config.toml
vocab_size = 3573
norm_place = "pre"
qk_norm = false
init_std_qkv = 0.0253
beta1 = 0.9
decay_fraction = 0.31
final_lr_fraction = 0.05
doc_mask = false
Each number is 500 + 40 x the weight over its row's rms, rounded and kept within 0 to 999. Layers, rows and columns count from 0. Numbers have three digits each. The size before them is the row's rms in percent of the matrix's.

# layer 10 MLP gate, 384x160, rms 0.0922, rows 40-212, columns 0-79
108:425559515473401507499457517516469407558467430556499493456483527459481510511545393487501507484471440446499568480507430584562470529459515504499484599513478523496609548496589527514520469472464493552507529500561482489519486475474456562524480539
100:518549427538531527460492463422453485532549482485589461564475513486491477452462521503498581470534490461604570484436496482544470536462507512497541475539503545508548517560457487391404481496506543526472509481489519548527458434572556511527447524
096:430524521497522452484423446503567427491505504474539447492483546523444475503501543483526467487498512539591553408532482519581536506427502516484540602486528505505566515515452533460453462507514473460465524544433441459489510490472455451421510431
098:532539460477615503509508574508457470544496503433529521440501492512491550544563506479475525515498512507503494496534544464497461496536529516510482517460518507587496551518477486440489476492512439536476506486546536448537547503490472457457529486
090:467469546499524546485543492458565527519519531521406487548503462447512496494463532517613513551544461460558512415537414501498507480516514522514536509488522485506501465562499426474495553474484476494545535495566512434509441545517525429478436436
104:474465612498525461506578485456531453453497520518500522475538500476481480518425499535561472538429554487516496531521458594518538442463481519452528458504472527505460483474489532496549527529555496479518408476492525450545516507481555498449485542
105:519506536514543526505501541495492569502490519405519487513447580558557493447578478478531534480475514523539524518550472544559576545511467441532528439570534500482490490535517559459434513467502487529431543551561480439493507525467522547541482515
092:452505444470516449475484551470486473504570523371525514547486556467535511548509580452520496515505420506504480438510426461524513580440557517523499508433509512492498537496500503508512440513573508505459421494436422536464492446514493519529511502
097:486530438477537456464430451419531445499552460468502494473537462464500500453477521502494479490507473442562431501520538501517546494521548488591426432450538557489557454462502507491444497514543545485544512522503441448497503539540501436396521543
102:480484502530557502537410435511464510510484487444489594598537489529506519475512515488498482452525464501505526482532491453552492482476534584531523450417550539492550613504504504501525434540598523516517486553431520503495501474529464566401489510
105:475471452465508530528483500449557416528495514528537563500518434563482591488467491489520524469468543494420458438497508497481483467531532563587478476525490506518459609505490442540565493524481482500538485488586578507546501500505538493512515501
108:509517471477568450434530487485502486496475551519536510488499510459480454554508444489446509519482423509549422514469462429551502523525515566453547515492533511544444524532536465475398496501481548551524413465623495452543504409506477499477489489
100:615547449468553457391556408484465437564479531416484536487514544444502462547499476537509550525514415507510509526553515487492509490409527488428467497477568532453492495494465494460472395489542439523509482440467490523461504532454520502418493532
099:535496586527481439533533508439533392538573507472514497493502524468536455514486616464442485506474492556498559528440481460530436549391487475417579503484473454483549513496474513503496525492503508458459539490493506504506477450474489538557527544
093:540480484495511542492536550444474490454469446473561462601552483565509505465454514496538511499513437475514436517461492506566580419514437531512577517474533571493514549518549551508534492434489460568503481550536475470541480547442527524533505562
090:524467561490575506452475518534494510545424463511498510485434549540448513517538469469487408545522508460528565546539498540482476533571574506430527473536536516549515468463564490534508378495538509531534536553489587505541460437489578569484518475
092:552570549468406515491527487471455457501549495482523474521489490476516474515513586536529540535517542481523467458568517471502566490548508434552481463457518582548474501457514518487538515582496554522453489508583563485524505460481494524490483501
097:488424460544439529538507512413547515500534463445442525508444499491479539508488575510491528551450475500549528498512490490524514457446506499456481531531506492482506484487442519536521452583530491512552548547588516579494542398566547494464478585
102:536489531519560446475535415515500462527514463514478426496475507492475518518504591500533519420512519461454545540536518493441532477459481519522539452514513451485445525504463459537519511497462571453537526475512530555513506504495465525447496483
108:452560460474530517492562515462495513498517489453538617497480535486484485498499482491545475431446516424518472524574476463525492499513551548487496550497520513519576490470477518438464500513516463524526445519497520482554525555403507512446451463
098:461450523462505576490451413484448508530405522503569540588397494510495514495519490548536501552487550550452566527508480507535499514463474512493475481570456555512522484448506530546465553536537444508531500539480519564481454498544480501461541549
099:516554471406445417526448494479445494491471513416506524446520485493499515526460452502509569486458494517486508484511483454519459498496512477488419572444500455508494488586488479428554474485567514490455500517485484531535460582432563511470435533
100:535474535449490541520520548455469468489490550444486544483502601468517559496486488491558512518543416465506467529557513480547571456493459502489504528477477519521438590516484478485578509526480492458485501463613513529457548477483418470600493499
101:426445486500514460483496534489578409514538479505443571485559482518557481533481451516475561491526493493473499495552549505519475414535492604509511578437496474496456515531527480522514483490546546473604475470558518409483498538476510503576474515
092:524515486454529435507586410487550503450521500451584494636490481503460535500513480533409460542517394557455449525587517502517518518540502445494462479465438558553468476516438530486518457508494538473508506420563474525440484454519483490521544585
095:580491554523512543549482477487438483462497473522498508483501525566511551505500592554500509579490527497499518465494467476455554523505521476424492488533456475471421484494507458560477487510584535499442474541535517445497464457514464507521507456
104:509478548479506557456598495429488508592485502420529428471493556454561526519547545497479508541527505523492536542502531450406493493456496492471486463425495535520494475561563486477461505522493448449494460487502525492534411547482532474479479499
097:519446588451440488500509505495487536512510466471417468542521505485449466543557577425499566482498570492540439555560495393516536510500443532491517550533469539491489496475576482485497439472502489513505531452621487469463475449496517472530488448
105:468523508477482513469569504533423409450406449454453488523533449502506470525555454533516525501486471540442532489495587459508493422475533516535463567567520446499484461446602473550488437519514493447479514475585497445503461486406528446470514452
095:429441472449490484506512572531493474492487410480516511514524507511475441476501479516480507495472502467503497538477551493436574519428510550491471462466507478485448528558496449521517490497449440511524488465499479456440466500470524464466547493
106:454549454445447561544468439448554478535481524429476497531536521544586534494539452489497453495502455534527541431533541498505451496492557457470592553502547577572503537566465476554537551412528494504486511449460453492515467525523578494504452500
104:464535422478486476482532495499506531533543464453533508554469522538534474499473573527518537539403526514467516557575428489520503410474560531523496516428551454512493546523520491415459464496473496513517576468531500427494543512469519428456490486
108:459502472495499530506533531427542470453438467536432509454516532511458457419528557474480600506473463471475496492449462436498468405475540558471483531515568538547535590527526536466462568497489501510512560527502530482553500484448491486547486487
103:495516506509553516539452531469554506609483477457516483506497497542575450551536526540503510495519558513568564509509405501419502464518549532529495549528474477508579487450459525499518469567527482497532475499485566481511464460444488581543499491
096:473532485439591459473500503464494526511473441426425505455535546508504534521551499557522537501512482513513526544528503487562479509551438404500484486476529536508468489583573479550512431500494522443481517457523532520505539494525524426537512507
100:510483520432445537560523560520478511567438549480533515597544493433469490507489537489527612525562468412492511462529462529483519527539543481506503463455486516478522458545504488499489493469500516580468433582554455501559524450501515528516532538
095:470491421534523494480455522465511516475545497539475504485529552529470504453507520518551491542479435479467485538425510465484490494482550510476474622454545465539474557536525504435470449498492500484504458499412455477517593566450503485557513460
101:492429533459459508504521422470554473459490414472491461519465507477532429512429467463546443512474515496575514486560468547570525489440541509523541516496471532478540507542518453562454507471459544547497494458522469455481513454496507512495547478
101:528485490451510471486530545518463556496496467448485529468512485515513466451466454494434494464495537482455431537498484478538486453423535424474473496501483516451535508486525495557528548538541487504492517428571485453540578468427475460401491499
097:399482460468455484476491545458496456571503550426484545420585458510451451422514500485464547498511515552469524519464510455542438474480504572461523460470532457551525516506526529470482489484535508473521536576530409645545438558412478531512566463
095:536561535510502468489476480496495489486506496536501510457506509506465490484491480492479487566503461492443488484526553422430555519494512403474554518501567494493498481598549501452464503572460487562549589441536437450494499482483585534506530502
093:460561465466450509511490512446537534534438455525503581498493464469516507472534550560471508492562475540452471502507540521495444502553563441441492542507509462504480510531457522475457538533494547460507501451540537532475434534444451509526450500
100:466465515509512473505470516466510518495533416554531537499468455505415486452423468474532554478554485484613444557522505476527473506383499455514535515573476463444470497482506462492485461471510491528497525522557532539430531562536567489470529441
094:451532537462530481530519502483474509495555522543505536445471512526502546376500477542440508538466509471470580559479448532473489481535474500458504480464474519453466537470408442457517420541502448430504494431502475470466483463553501553548538514
103:496505498524532513577513481524601502488479540520460511484507546476434527467569509518475513561524551486481508503531524530476458484483534480523481507463476487489558502491506525486550504505516492586450513566540456530447461473553544477529499447
102:468538434412536434426421477513499514558465524464526538521458449538388486534492450510478518507503414500526552452500537473435524521499519546447510539515578464561502508543478454444513421549570494496511488543530487466561545598588516462418472495
104:494484480476496469541563485426498527475512527508452505517500533582472447476513457520517551551487401463545579500587453521510492526426444456452498524478516506446577500491471480539529565490580471482504494494538486501510414516445469535483484467
092:498515583533426423496513539520495498527557528520514526454538498484551499398537506539482516554481536461486460484443495511484402497545504548457460431452432565501495549533560482478499577564496522555538561473498552467483462555496519495480530453
101:548443467466489425523535423485525522553447494522543477519534515501624479492532562542520500523495469524469488466573544472457471446501444463520494552487579513541493484429517509450465495547516522436557512508481568464500508484458508530502558528
103:533536483493528472417547503455569488531452524501443529505540544516476495479555484459496471468510510519486490460506531498462541483482488480475488510488543523525463477479537494505499537530436493514503475523494550523600473516463544462503478552
095:485471488503498502533558521470468417575520512474502464439451484502521505542460494499515447488482456516556510538500432508493523544497494501541523487543484538484433526526543492418431517561578489525449446502551548509449499455459453474517529465
102:443458546537486473475524573546426552514529546425501463478511518529464483526499512527525507493471511407507465523533485524503431531493493576508535464460538414580494468503479465533463479475461502508518413498464536556530538452536496489464482476
105:472493441472501504436469562440490451481431568502530519518489423532498420465495495498470516407475578574540506487554462487538516420489475519501413534479452501507487449487518465441514550524617490527480477520475470500470573537476536532453497536
103:491446408481535499450495504527471525533485416474503495481458451539578550520458504501434508506496465545556482544506529466579500528420471494497464504496504530524560504587537489493510496459468515582512483548512482483519489450492500502471511541
099:533521520536471580519471515461498580502434489443508551555608445544563513506507510523399534472539536438498504537503502474535494479545499509515514518474438485522493496435621495442508512514468464587511479500499530483488509583454520470527565431
102:450523447559466482491540540480529527441409471444493525504521481464504496517500539487476532563457566443518505439460486489543520531390531497531464471487506475547502585391487483493481449501528450524535489452444472523497501520471477438476515459
101:571525507500515481476461530525502527510617520503546491464548510464458463537543495541493538438547479511510544478494447487466622477536472536513444499514545500431500513543506496465460543431577465515474493518491514534475492555515528508487517464
097:520439480475502503511510445412502449522563503484520517493477460476427469446428470498400481455507454448473456495600568549476473571517483538523534481554527510521525522503460437429456502444529470508567518494481435517493508497472526474540530503
093:583509477537504603498542487481504454528460469554544531471431542553476456437522518508502479517477548498525566502569502434486475468449518515478565564530504526473535484525540561553486440529468460505471496506512508536536512470563552481466518485
096:536450452527566526441470522436609487491493473507449465502442519562373564512457521498531472500483533451561481486495502507567497560483579455494528469492482445478535542494532449492479488507550413544569442531533535563505518516469427536496508533
097:451557521538544488551479529534584505551556491479478445458531525507454537447537462505506574450531508474558532539492532399558500518532471470476533519444537498471493507498478504551524455456442443525475556441505509470474463490426533515472518484
102:539475574490506490464510503457528468538591493441450530510458466594534481483564559583527521446494470485481487529461548457457497461555593422512422502565507521474471520514519525414528461528548450507525408532520461478496467480418529503452516537
102:500512535479552483554490459447481486494564469369579455472461498550484542488443554522484473495528505527407542548419453513489498450581467439453528509534591500547496485506521554562440419464478560518428519558481507551474521552433474504540479480
098:514496494488527436495442508526598535585464497450579543512564451536514507498548484462481521534462502522537518531498484531595516441467502458417463483509517524481568507517497532563452436417505480571505485504569521546491492498561551543533501474
102:440508496484578522440505448492512428539561507534481502523471478579481520449597491480511495486506550500526468441456471477551544619552566510467555499480486507513508487452526474545485473458481487501482426544516543485559420510472558516484544613
096:545476487486471489503554580485448463558494487461508506515498534468581461467564471508509535453547470520435553362440486509489412487490556537512537485473515497541532452588488487516584536491523532524501505535516453547535468578509470432526520468
097:482423536485463462555451460523506597475569477464509422480500547475565513516545470468510575532469464478521496516470446497485535492438507558545468522557527522450446504505500504487475475448507544540540524531528517488459410486487466471553516450
102:557473503523505491526526461457525439537543428471462542458499524458532539482580561512469554541483483384514548515507572517500488432478474509486427497534521507525517544534464494447534502540484490461456428537463455465475478468471456482517519531
099:515507528523536480537495509510481459464466475452539510488599501498527534466505447447468555504476466474532494471422570470562516430463402511497556543485519500476539590562467530537518525465514488442519521489527460480473430472434552491527543507
092:440487493476458519495478516515516503467495436484430560503442478482441477521577510486502523502518487474478411538471431462510567474521490509539542433412492612460521548500488471501511483478519558499506539533462528478447450561508515458514436478
088:508514508480497512515497453513552521546450518520475420553406482574513502517512493509487513536503542505545521448485582596543491501491542442577475435507498504455539524504531517486478497448508536540560469500547589540560497500497569481473476529
100:428484445509466476443474482493558539463622473392531504445487464478455570448530506483482540511432459550450525490497512552553479478480500519529518430459422532496527478528572516500482465537594430471484540430461441487483500503479469505493520472
104:453417518524471514499503530502552456491440477476588526512535534549548498503571552574503423469471451527449514451519487521495501423544571519475506479491503468536466463543519456446542499520495522604458532469487585532504512510514428508522522499
105:484517464499492486476522458542493497544473527450519447491492547527383548475505498469545524482487457506441535493556470471436431397485452487498480471486526540441549504440460513519536493575447482526478546496471459550515445515453538530555549552
095:570499426485547514579519499452501420471494470570459515497474468492558462519467512477507506522546462486549515463507490501545532486569533508434484544392483531538503538494435545467507495484513566575481441567471426520453580473437469492494404517
097:540564504543548449560464453464509445480459421545602557541492507585486521538500455534452589483488523563505485531545521470499562549496433564478444503480504473521448516462494508459476496553527485540499472509493485522470552537499545427528457518
101:529524420494539475441482511481465465504463553501547541560508461493509500469531463518444598504404540514506591500578503535552522489507432467447538469487468493458406505515528449460433509522443516474497470494464542477524492501505585504528534574
091:530383545539530503479451496491506524522498481532502515489455430506447470556503484526550525512486523481498524439491524484534524413454470483539537523478447524472452542466565471509559460531478438585571530534517553524470484439469484527433480505
105:482497534541518457461502507544517419517447545465545545485482541522485566453540585447519580451499497481438541496534498475518454475416476584448518443525538513460505574508496540527492416489517487461481481552472518530467525496454539526527510516
102:497459485506503396521447482503541466558508447476473517494556514488516462544525466474492554505473462446538465545446515477601519501517528467526518532521483559460453527481505469469522434488575573440506494509502528536510514570452571430539479410
094:522529485532548475537474492480464551518500537495517531540546549518545518500480508492482505421498525533527480478597423446478545535522520517537552425552508503442514512504466453558422443463472481565474487455508457505457532511477423526483495527
102:500481562427505454519489491501513507547476490535469544486503477469571520569526534552534591500444470486544546538548509499478464575462487487484476464483570476465525476518470498553527533570545468498538533514525516523480431533497550520524431511
097:380486466473476428479494483524514469587504470523454492511534500512484508454469448484461458495502427460616500521505493498447515513496530484525469406513550542463496480503503466537547516425540517546564447531518453528491435509542482487448442549
094:482477511509528488439482490466503565483546525520555515496564493488509575502498502594415581547423442574500508485591525544511509452479535474514550492593498561477534522446530447487507529498471500509516470449524544477503445477439535493473481515
100:553473449562523478490581454467591470525526442534515578473480512489438512426533500446525446497476525454529502479485509506463449500569526473503435505413490525521494519483502448522543468514520504525406456487547568530498467501526435437547504521
097:465494556511537487478479484525461482510499463502517555488501534560584474471508542515441514501521495544452486541514457475528507520488486534526459509457557562506597463501447568424504474533492452443601468482527547485446544553536561537443500529
110:577488513495563441540574550464498474520494550458471529478557542581478517541501497495491501425530504483479529476508471517565498463491557560444482492501532457539556500517452530533530470470474493502414597567605595491398501496480438538515485527
093:459543495473478476500538564500606451473476465568432471493563477527503546496447563466528527513488535519513488462471567530568432497529506510535527506406517502580518521500451433478504435526554475550485477504438520530521527511466517479560527464
094:463504467498388455498478470506506510470516507486466495510505480557537606569520480462551503523535482524556452471509504538416495492516469485476488455519447525535480574530479506510540462488471559545469538520538568397475450518503485580453447421
101:481505524471508495491560539474506503504478456496445592542576443560488441454584538486518560479500540485516534496508466515482496450471486528475492500477573508484496531541509452436567497494396522489502450450497558536514402542481447365528516563
100:473440507499499485485589464535497524522521502500513502540536585509487550432496551501539488540545511515553481524415479501444476491498566547483561523523554485537494488472404469565563492538535522575452502470519504521494497483471528493547434454
108:458541571453491513549454487477449510472512485496526499509523495534459475455502495448478494480459521569423485551567517483502507412444530607506532450485469514550539570495532469480399509515511457484467526528496589496500424497399552517485542502
102:550459534439516519495502509506456383546500508523466508504426480482515463426420541530524494453467469540480546475474501406522503516579505503477447446526487517501464478540533585462458491465518515540542529556450491504537533478397487420549475547
097:515479488435450525524515459476459498527517515499526563535489525539473532427550508429547594511542472481503502545514514468526431544462502435395487512440490510545506508483452450514449475490472550452531524515388459502438507567477472465522432454
095:463423514463444478458505551523449504473570468506511519504489547537518486574413469494502584464579551450473471505457553458505460486508560487525503521526540528492514464507456475541562478517529512441457482496592510493502428452475509555496536534
099:426478431458525410451546579472537530509501500460474563465507487529449495549539584502543478548496510487469502542536545510489538487463519443418519512460524492519527491547492527406564492502513483509387506485524524452429463421529488440532467418
102:541433534562531520511520583578480393536490567538564570585518505546489473541491502529487459409497489516515542459490547525489527495469554534507505495534569513496490590478550505553461517470518465554507511540580513469534538506521498556479514514
099:462501521530500558491518472519605542529498475493505542589523553497558457386500534481532522473515536539468450551483469552611503490490508501508602542507542458458484571453476532504460546574497538499536511484588503445543503447462503524546468525
102:528486502560429481477539493482556434535494476494527440528504446474531536518512509553538427446480480499422464495558457523530476473479497473509508471514549552481541482436390424489486525479532475523432526490482570504477450484414487501512418485
096:528503553437457552510538525498546471460600548441536459519461499490537459494541491499442552498536515544584523508433528490569429466485482457503502496560525533496415510508488490469488509554491404544499511514510480512527535561484509422515489429
097:480472525489510475480534452467465504521473421435559525482506467505529510475539495535500510440517515456454491466533553485499471506521482546497546461496567467462537425508449492546501507522491578567457521647520504516588533496513472475430513456
097:540445577490481520406494513514552486540542464523487511453483517469464518428482535553468483504473474609520520516488491516477448459517522502545474441613548447515565524501537418417522485428499471525491495491527531518534535521463509482512482498
098:538508446455544476456479420504478376569545540531445484508493485567478511500482454541604459464504485475423509498529535481540488478566496501458463450511519474565493529521492515516516502451497486547450594507468547532474474491525467510444499531
102:510469496445543521529560483424481492551452553478437522438576535514509515475572485533505546536520538524490503440563511478475470396520506441433438555486546493443492527518531484536483490479545456489502481494510481436502485485517542502501509435
095:506523475422470559570487537516453446511475453462594473496503437485459498444594479434505500575526508552486459516506508507496517467523483534581529431450477466429459600510531533546510534486481530482509485536437544537543459493466525508473549441
104:490478491472514434576474486521566512467497424415538551406479556553510576539496465485525584506450484473518505538455562462446512461544497427592491524527519481502492510503537491516481479445477448443508471505595503519461495578453470461453453445
100:496559514473482501506466515476475486522584463557442528558503537534526467483484494475593399444508413526508424473565507442494512500501471540463491514517522620556487492498511488529504494531545451494550434516470500441451443524489420461516506493
095:487468461518501547481527482454471522609525480510542517576521460517547507521488491475460539502509505463509516577530475450561521494535436502507501426536499551551538457435524498440509565542495458468454412441526480521440505513480467505519500460
103:505525463475539479478412524482502473524568518506489451459500524547478548522532471447500428457521509509543533507506521442410439441483528538483488489485617546555498451524542559514529461496445498518486467531499488483429495520521480489511457536
089:495509484468524496493471539488591444528550417511484415504490511456511467491556528521572564514554475448525528411516462395562512530524469503459510578525546595510475560505439484476524503527482480552527523537535532517479454595526547509508526491
099:556453454454491439510497566524486476506565471528441534519600492537438460501544499595539564479525408474547508422468538527490540428497511422483524517540503521490482551538462510571487409476502478528496505495497484462503511511522493521493544428
104:534560596520530510505479458442506481449420555469529485495467516455472512525500540487485454546462476516503435426493473473445525491427498483467496570495552516485413496508460449456491510443593463521446452442508501510507494511415527513488541432
103:543540497498507449486471600465520478510460540509505555437510495457480549548511557540480495521507526505573545504557491541526512494520546575476514477489477485479577411467538495534464577501517462515512468515486478470485435506502507491505491461
102:378542461402522474491508525494450434473499484508571479519540581499507505477495564479538470505474556531542495527411397461465529479420478459480431531459573544490449584498495487559433471472513460489533484477470569532520503518492523471493504477
099:397497475461503424522551437482505474509448506537496544481508539564500500443523474536503596519434446601503492496507498532546447478556479480419495493530510503536511498436484476492463510514570517446483476504552396425499552549483525502543525506
096:469553495483503498541457471458467557505539502518453472438500502496525465496529512520505510490580522487546456464499505494525474540466463479470541426469484526505530530580539464464524515446597559472550488441465458553544469518489547392435539517
110:462568512518529513451530482497513473549514447412528479486484597481501455464527522508529473537487456568495521566546470451550481543476600490445536514516551483603526463508472558571493516484495565521545501493536532446491514470442487531466522505
097:467520486507516467477491524475455466507457539520485474513540494442491529468500552523502499559523516546499557466482505475569503519402460522501528587509431498516501447478547493542530486469509533481413562566526585412511498553481485432524513431
096:517420522502588542490468471482474430504459455502533488467478511522503482486543523485448602498506504452490494509483520500436459435523445472535473502509436496529466520390469521521545520492428474568428535489479518508508434438483601519425574462
094:489473467516491479481488473521435512433526585428486498579468498500490530541555454557491434546476502478504467547470499516421544514520619479440515550541539522401506485462417461497512449525454507492467505551458506514529427488441554543500512512
095:473443446541446521540487533521551525526514499481496525520493577553398468528511498541506552503562419490449545458458435534467468398571472487413478437588552479475527509487523518503399514504515513422448510486468519471527480480453494525468525522
098:550461455412486447556523473445444450514533492519514604531518518555598417493529472464485475465525508466492451482493481499447547532528487498475497464474470496506470524551435512465506454546512481519510529458511503578526413513511469387582538525
103:492498480403493505524516492396435513406514514504449532558514493520525445497584542470531460486534509518500507498514510502506469490484485454563480442480533472557559464547523397546542463615519469495525386531543514519498504504490495496455492484
105:528565532527487504485520459508432509466502484481488513508514505514453509378472524549470482552424459463540476443473468534458502450427547491482503511528521535512534501496393441511511536479495578435466482511571494510537500491505476448474414489
095:467461529538537558548498482443507473498517519455473512516484538453512464436443473524501496484566460551469454497536543502559420462477430507489521452517563475539447519560492475563506515509540575446515545537507453456476456455518488495492482537
104:513511486493535539433489428426482460552522504516451547574489461500515534501486530490551478550503437478547556563489515490465561494458542512527403451480532503534552488524491546484461525484397490572508478516487563493550427463518592537480472553
106:559475433498480539481453444394525427518501471429471473547520520555513540494461486539500523470527565458526462490579491475422512434535532508467515519595455537562503542416507456562521489461536492519460540523492539552466518487526526531420545506
101:490481486486530420504515504514471515519537448535546454578483534486520545504518536531561571545553485558600554531484556518401480488479516513485490474494540480608518515510483559444478432551519496537493491471504536459531464443498477480525437471
096:498515492558522423441567491550512537504526484515467490428510533457553496504516502477481461436460488461464449476517457451477534450490537488500504513479463529547464464537502500485483492565442443465550504549460536489529470475463561516560424551
105:562493572444480524475490497456534429477494518446472490418509570523497468514520534553547500511489394535483484468482498484458469527489518545471535461510486497507463507461543507407575453495524445520532505518478523462526506476592546532492455485
096:565533490443489503501515477524535462488542478460488549513538479508521480451532521513529458546461456454520472458496563514469450524442571499501408446466518528537534512480485447445537470510489538541464427481546505455532440503471464494469591577
096:552512471516531482526545572493485487507513448522559492557471535471464437480526459521492471551551523546559573456489412481472476506499553475513548460481488507485578502517468543461508522444574452472568498476509519587503551484537440518460414402
096:505477496510544526508519495476520401528512541546569525565538482471535608462589535435511508473517428409452495523511489503457540530480480575530511475526465553468469536536534471498435495475469505415462459504505542491512569522508582482444452497
097:603494477430461509497539518440485457483532555513495487533524513469456472489505535542506495511482471491553430487476528467535445501475563440513523508562481490497507483458488513452507509489519474501468516508499455464483450483508578439528481549
102:441480414534486503485542490508525526524461521544495480523476527527545484525563546481435464540534476487546509519530427518498500532500495519497469469568531547535475495561471426475527465555550489520445481516543493449473461470451536436505477438
097:461470416512457515516501505516498445509528508502487498540569515559469468453471512499504475460506486455503473553541646533489486469443424520473588543489595419498495501426480509426557486474485501522468478470508556415521505515553462482443441587
101:502461497493536546470476436447495540559525473515579491539470492475510504512385520568504474536575499511459411446449507451387413503414479552467526494516517483508501513550491561444535476528491550429498513510553452413478506455483515475521555417
098:524509521530521471481481462479471517482533524473493483577506491565404548509553518582502547532524495539477514470456473525509467458459482515518470478449473458505473562449489539558510416561504569451501511528511538476531509477437540527482496441
097:536549389431498478520494420497478561466579473504532518489468539522503522437515497493548477503556497560580486442490497424437398555464476465480498558515488511487474475423511496548596515521485513421424525527540518501551537501387536515504483480
100:494508579468528451464508408580430549548394484510566528511488573524525487468469471519444549542513539508529522541524452498475503519501569506565489468476466517583486503484491513455504574577489518504498454556449533525598490512532516461505569473
099:556541488509525489513504482471509537568469510431536485519522466475534616424516504543469535546510456558508544489501420444493494426465499484456513529473465526457490465505564445495517476566507471563466488451453608409569461479513472477525446500
104:482521560432481521520520542539460464496456488458429488505546447482470544453551460497527602420508512533480553509503467577486548543407515537509543508566556475467496482597543483520433434547518490482448453522473490451463479423521522473492535491
102:570449499444484532556481476484429513532514492525486559511488462519574467479540435496480517428505459509469506480495461546523597466456421509492518538516566489471509555473534482542533439492534530518476429503486453526453505493507435497526556429
100:383510550507555457521542583557525507494531507507442471530584526477511493488533506412467541523520442478452568456519503463503546496498485466427531478477503494493497472506527581512473473484453522492524496494555534529498459497449494434448406511
097:507497513492470422372481516504538428591503474494542515485494496479514465463471450540498512488470468502515521509570536430460549522516515505541388564512509494556458474508541538483542564524559533505449508573535436478505434527463472470483542534
107:528587474449547444498533494393546501524572474525546562415538514533501451474487489520518467522472521492451529491514527510500513435510495455529454560540515430470496475478477500504487448444441466463510438538599460488560479521457499525418490451
099:539444574567525540489499444519435518488518462523486467528507499512477471447517523481526568543482483450522591488510556467517490457555502478559534552549538516473544482468485604513542493522459465506441497453416558469439416421425554561523492483
098:464454525509466541527488482531560456486513450519497507471558441476417524367464477473489524546542473544461490446486496455496474456439498455558544516464472450523488540491485473470575522497584409479509408520506465465573533492450524536474550452
100:437487455506398449474484502496520484528525497491518532551564462531586493512484477590463496536485524482496450527567576547538453556570545428520444532468493519525467564519505474497463538580466473519482509533485500407460509512472555409524573435
099:408469455540486550487577518402443541553518485452532497431525519528490521437547486522496513471416556472574522472500448451495492469456545481511484513562507512513516535448439557506593488556542457500479542530570555496492495439488442545532532517
098:512510530555514435439445502450454499534584515530501439506422483508478468518548471520542583428497493442458562472515453509555558407549527487480436521517446487561480429504455506472488428484634459455510514559516490474503422506505470544552508535
101:502481478450509504421525462462498453517479456450469521489520463448453529467492475424562535518507506503538471534552492424464532554603452484469515567492532485510486562478470491504465412470508564482458524515426461573476520489468540491469453533
090:515501518510517515504505546476529470483526489554519544587483529514504508456530543521545490527509482511573552458463447456491489502473482403432472544524545507529508425441481542520556569425491446575454558533452476475442510588475456498542462477
095:436500566438487531545502510525411527532515514443541547540517458472565458495548475493478495500490493541490526439541493508447492496537604530570505416463516487448437526512498474466552471470561526506528520471527497527490454429525513499506517427
096:518531504496551545455491516420530444592506521430509426507457584532439491572512535381549552508506511449471520461458464452509458487548506497519504519494562491509566518457399478539508502520556502434489427482558500426535496539464494478512501492
096:540445540566453451425478457532490492521537501491526458428493567522506512457538506474526481484455497514472429532510414481510572471481554522451475529462441510529459434489500511559456491511582486552517501506512523527502503442583549519482530429
094:490522461480464465495492522522465502491473477429445531456513493512567532415566485497490520521535556519597502518564484494518501492478455470480466548490579534545498469562501508495469524464482537500529556531537531529464542458548504458522478454
104:478459455473503517510527511501476502455537543541529536569480540475513482506557436451564485504509492521503437508521463419512524520453501541516421463528388545520516493477591482553495557454438496532445465574532446531470467463462529518421448528
105:462491542505502426511542488460541468527556534505558524439578509485514477499475476536459467586478534520491547540499475449495533564447517507451507504489426494514511487580451449489559464564457470443355513481480512491549539504478447476534418484
105:532404450454542475426456538467523389552469488589519483489475505528500530543561542511443513470439455497493575480475491498491567480536534423526471448515488451448490517498484499456460544492526450576439541507454515493505448525442428532463491503
103:453517580459566449497525493464487472516461554555543530541571490504486555410505451477455560502512535475434535488518440385533465429511506454530548564447509465513507465532522495542480456501456486487535577540510432482532470489519485507466571528
101:549515525468493547463502509387529402507506563480442606488532524511508499507527533540520480522529493486557528550472517509471571403530516469532502509458528498471428516545477478514547472539535511520499509445494521457480484565448507531492494374
106:567493572496531506462540437456514494495433493471474501482531478532516528539527487475448497549482586600562531413536413539468527454423507430522546502505509493519412502467557528438470546509423506487521514504469499488479511466446458451416537487
101:468525461423451492474447491563520442457512536512525473475509459459512480478431485552543568491528560538472491530566506482523515443490500540501511539576481445569555524446413484487487525521545532468494435533462529471520503475516554500459517515
098:508469523492511504485474459549583520519523501507513556486449562497441491478454585525524497418506460487420462461539484493544500456523497462401508477465505501456425482509575493465392520453576482516518532492547495538495494445555506513466491551
101:466425518540490476502505463532474487465481539518531518515432530545524448434451480482480483494516547455619428527476495481451461491457528510480522500469530514430495510509543615509522503481461487510518483525532495554522498466400477553432511535
104:485487553561513536448502567460547520481541560495510517530430516459559472520538519510502513479508520467502480489523435547496554440619504492534504522519503535601491593455458445424478456537476517507507480504568520530522459529420426478494495552
098:460510547454523400504545456431563569552519567493498446480478488477541514463423583413456505483570525516478513543494532491455454492466532527484557522491514465533541575479471472475514485438495535468468547423470534409536509576516535509482472500
099:469483545521601522520492508502512488543520549524492496489566505529520474481509532497493462520522449508519425539530533438530535517433442492504448456467494474511567517429498515437443549585459501447526534475553488508486398544497464423472424521
106:470530572479552459558517460442553530470461507449458459461548516556591560497538523451476553510500455556498480486462580469437436463506517524499475476442470542507551530510487484494510462543474465451529469529475492496505530552449432507510526495
106:522548522462471537462448454479553509521548507462529455522603506601569538582520553551448520511505445508497524460478498475502484517489444511471566477584476468495511548418463432553509498530516489526519372552500534481488479547447492451500456451
106:496483533487505527455486456519520446466466492450537481492467519558455456515457414547551464503569486490510557452499500505440517561460479545499514548427472417595488475462528556429501503538519560444469479490547432490509517497503481399403465495
104:414540531522484508483483496490502517484439568393499547485513501436441497478592566525492501466553539506459467512472555498497481485436415504512515455513550506553444582442479519520543430456457533559534520496552450533547454528511543523409495459